config.toml
n_head = 5
vocab_size = 585
rope_base = 59200.0
init_std_down = 0.0
Each number is 128 + 24 x the weight over its row's rms, rounded and kept within 0 to 255. Layers, rows and columns count from 0. Numbers have three digits each. The size before them is the row's rms in percent of the matrix's.

# v: layer 4 attention value, 32x160, rms 0.0848, rows 18-20, columns 0-159
# o: layer 4 attention output (transposed), 160x160, rms 0.097, rows 18-20,50-52,82-84,114-116,146-147, columns 0-159
v18 101:151111151129094150153163124172104147135159155162116132139131074140114102143114115101157106145084121155094121130149123129111122099172108127117137146106122120112143138134104145103123148100147124161142154106110097123154120118138116138163160121122178138151124110087148130098151113111143157127174127133130111111108098219117115126116135106105188137088140133142146162111135137169113159139154122093153107141115117146088155097134109125126185160092092157138143120146134173122127103152167151
o18 109:129116123130148146134127094123142138113058142137134155140115164131145168154141115120112116156120107165088110107106127081144197144111144133114105136141104139135124132139168126108092146118120122160112081100156158133127119097128152115176072131145138121145156158199175125098122110145130135096093090124109110161114157141142149131117125090167093097109113108066094111162114134139124117109118152117138138158116156125112120139103138148151161113140127104127182138138085135140146155112113151
o50 098:114139081149139141146095126160167119095116111145135176128117102122135142097147109118140109073132101149116196131135126088156128104126114125127147140150150119161103104128134145125156092144134169117117141145167146190103178136100118117128098182133124105091101124130133153135109102129173106180121151158069112153131146115102143083150142125143112103119116091060103111102133101154118131143116133117146131140131107101153139133140155153157157121112122093100138147112135133115099136107169137
o82 106:124133063150135138162127138134127112085120144132157138109099145130145153080124079143085125133132096154138162148148107109127131098096108151130125144144153131128155079146103157133133126144108143130101123104143152114107177084106129125132098139163105116136114148133145172128121070087123091163144166145116113169087121127137134147117117136147088106082122123163077109124166067153113158153122105115150106135130140117116115147105137172101106145089092098107119146095112147105102130129147115
o114 099:107133110149173101132097095096122091096177140138116145080114150119143122084129151126097117156125100152132187144159122086113132119110132164080148125124153146147091123173148148152110133143151161123116115106116110076096126103146126097111058169166148117123139148134128175135150096133146142121104156154123165133120125124124102140161165126136115135116104122126121083114151077151126130148128162113183182114133118095152145141164123149119116128132133122145142160125119120146148162132129097
o146 096:099102074151124133133107127125142114115133124117130143125131094099141179077152122149114111130123103174145152154139131080141166117099104151103148142104147149146117101142146108110138101125148148166121123132158117102118189090106111078157077170163134118113162105161111167124168091120146126135094124131124104160093140095128137138139112134124143087103133136115125063137150115145121142085112117111181122154163146122108151134125091145126178139122149153089097142140121137143134153097143108
v19 106:099163142089095157107111097155146079120165138143135117143122115086117115134123097156130159104132162159137133106115083145096102162122139127123176166142126104119127114092129104128093124124118114135118120161104175113151090109128115084151160176151113140128148125098121101180075149137125085091147121111160090174130121129138156088158149129132129128149112094127151114087116100155109144138120082126162156117111136141131138115173140130131164121161134125117137102095120109156096097157103130
o19 110:133152087159140122116120109091156135114099152085162140077148153138130088107160146118189158135082094126174121124122123127139091160086111117130130143106184159132150114111172139099110125121144135108089118106137110133164136164147165107142157118117104100140113114121115088106132125177131137137123129152121166119132123110124092124104112165162144111189165121105139128133166123126126151143119138147118139138131148076112151140077095132132169089152120151130092112129143141114114084116112151
o51 097:133116107124103148127165141100159158080122115103123141112146146122168053147134120151181129117090099156179135124152129124116110167109158109135146149120132152117114125136154127118151133114145154093118119108132091163145140116172128140147093116089105117121099139125135083105089145129117145150114164172148174140150143134106118117127149112173101084118141136125156099110117139141103116163143108173145168128137133116096163098115090102148112091156132163077129135146133153130161126177117123
o83 092:118165092136088136131116161136110183153107137115103141112135103123124109168140113130169153128146134076143132157134099153165072177115172124168094138122144139126129133135137121105164156098123164157112115165122131117164108143136100150084127130127176102083158131193121131110108124155156162151143129164179160128152118145114118117138124102144103117102123167137131120155127164157142100146149103149134149150112098109125157072121136098141164122153100122130136122130126110131124166169125128
o115 106:129136080138075141130164156122105143115141101130113097135125123101154098156165131077095103138118116135155153159117094123155130174153141145166094129140146153107133142167105113139174116117144155167112122134161141141137131108109104103100110116121156104136119126153188153144143160144141160148101126145152098126147091141109153129131140140122116087093142148126097095125125107135098106123148080167111114103139124143157147111127106141203103148148091152090168127153136114181110141134109103
o147 103:124141067108138142158171109127131157122113144099168111145136176125122076153136110109145137108085079098169115116156105172157121138104151129137118139148128127088136150153123152120162109125132197119149130118142157154188134092116124151109134144097116098142136125144131076106119149102127147123142165154141187131185149099111115127113164126163115138132096118130100144115090138160137115152124125160153145132112140101106159122150152119141128123138151183097144158098124154137135122154123144
v20 098:151146104135113140120180163131102109118139133165118101103148144147175152137125102104118145130152120125112164147107095078103129091113147137112131157141148143139167098156126140134106150151151112161102136101132169154148097152145140174077181169134147121132101139109131124126109146127152163126125116143106133119181146124156146169081109128096128152134118149134145185115156142085157127132145152095179130162107110134103137126110109125144156076146137184116099149083104142142138117131121126
o20 102:139128137125132059106128139100120126123127138144124123091136161134135124146123132167149118124110117143173119125098093137133131165110136119115130142141150120132109183127181166169090141096138155148125108100164141142087143114118142105152109094112118101173098121122156111132119101142110121148103121157112095164102136145089123093130119074165164107136112112102135147102127088132119174142130151118094114143083148160117142176113114134114111078166143124159135171079147130176149101149138100
o52 101:146128141123128112126112092086143144121177178120141112155113112145145159128091177154142104110108131127156129147102103123126121152117148082140099134117157137114127132079135139130091127138104177159134137086127136138070113162118106109146064128144132110108129128095166124108131095146135141155150147171105129158126168113096130102133147130161136145136134103113098155124149164119135174123085138137106139097084143190108148153163142109114122107114116084174129144086131134143125102155127166
o84 082:085086144157116126111132098115123150142138189156130141150082111144150182150128164168107112095140126119146108124151111153091143125107102128163079112131156115107086084082172153166121110132105135145150131090105121128090093128089113160113104153155126089119096148145128132120110114133175123132084079120095103124097111117106152093141145098140116127125146138110108093139155139116109091139126122097094134117134145144181121127168155148098108113125123129140119124087149141158131118157126132
o116 096:129117127152140160156138171107124139140126141144145100194136093112121165104158150160112105124137121120104165109088096164133138125153092116177127129110106098156089125134135115161142134137104123129158122110104115155152067127084106155114073149159110106151096174126060188155117098116140111112109136131115092149122114117135109117100122135172173150107152121142159155138118144127126071115137128097133174143111136132155107119141149126123100112109102110142131136096112124153142095132129117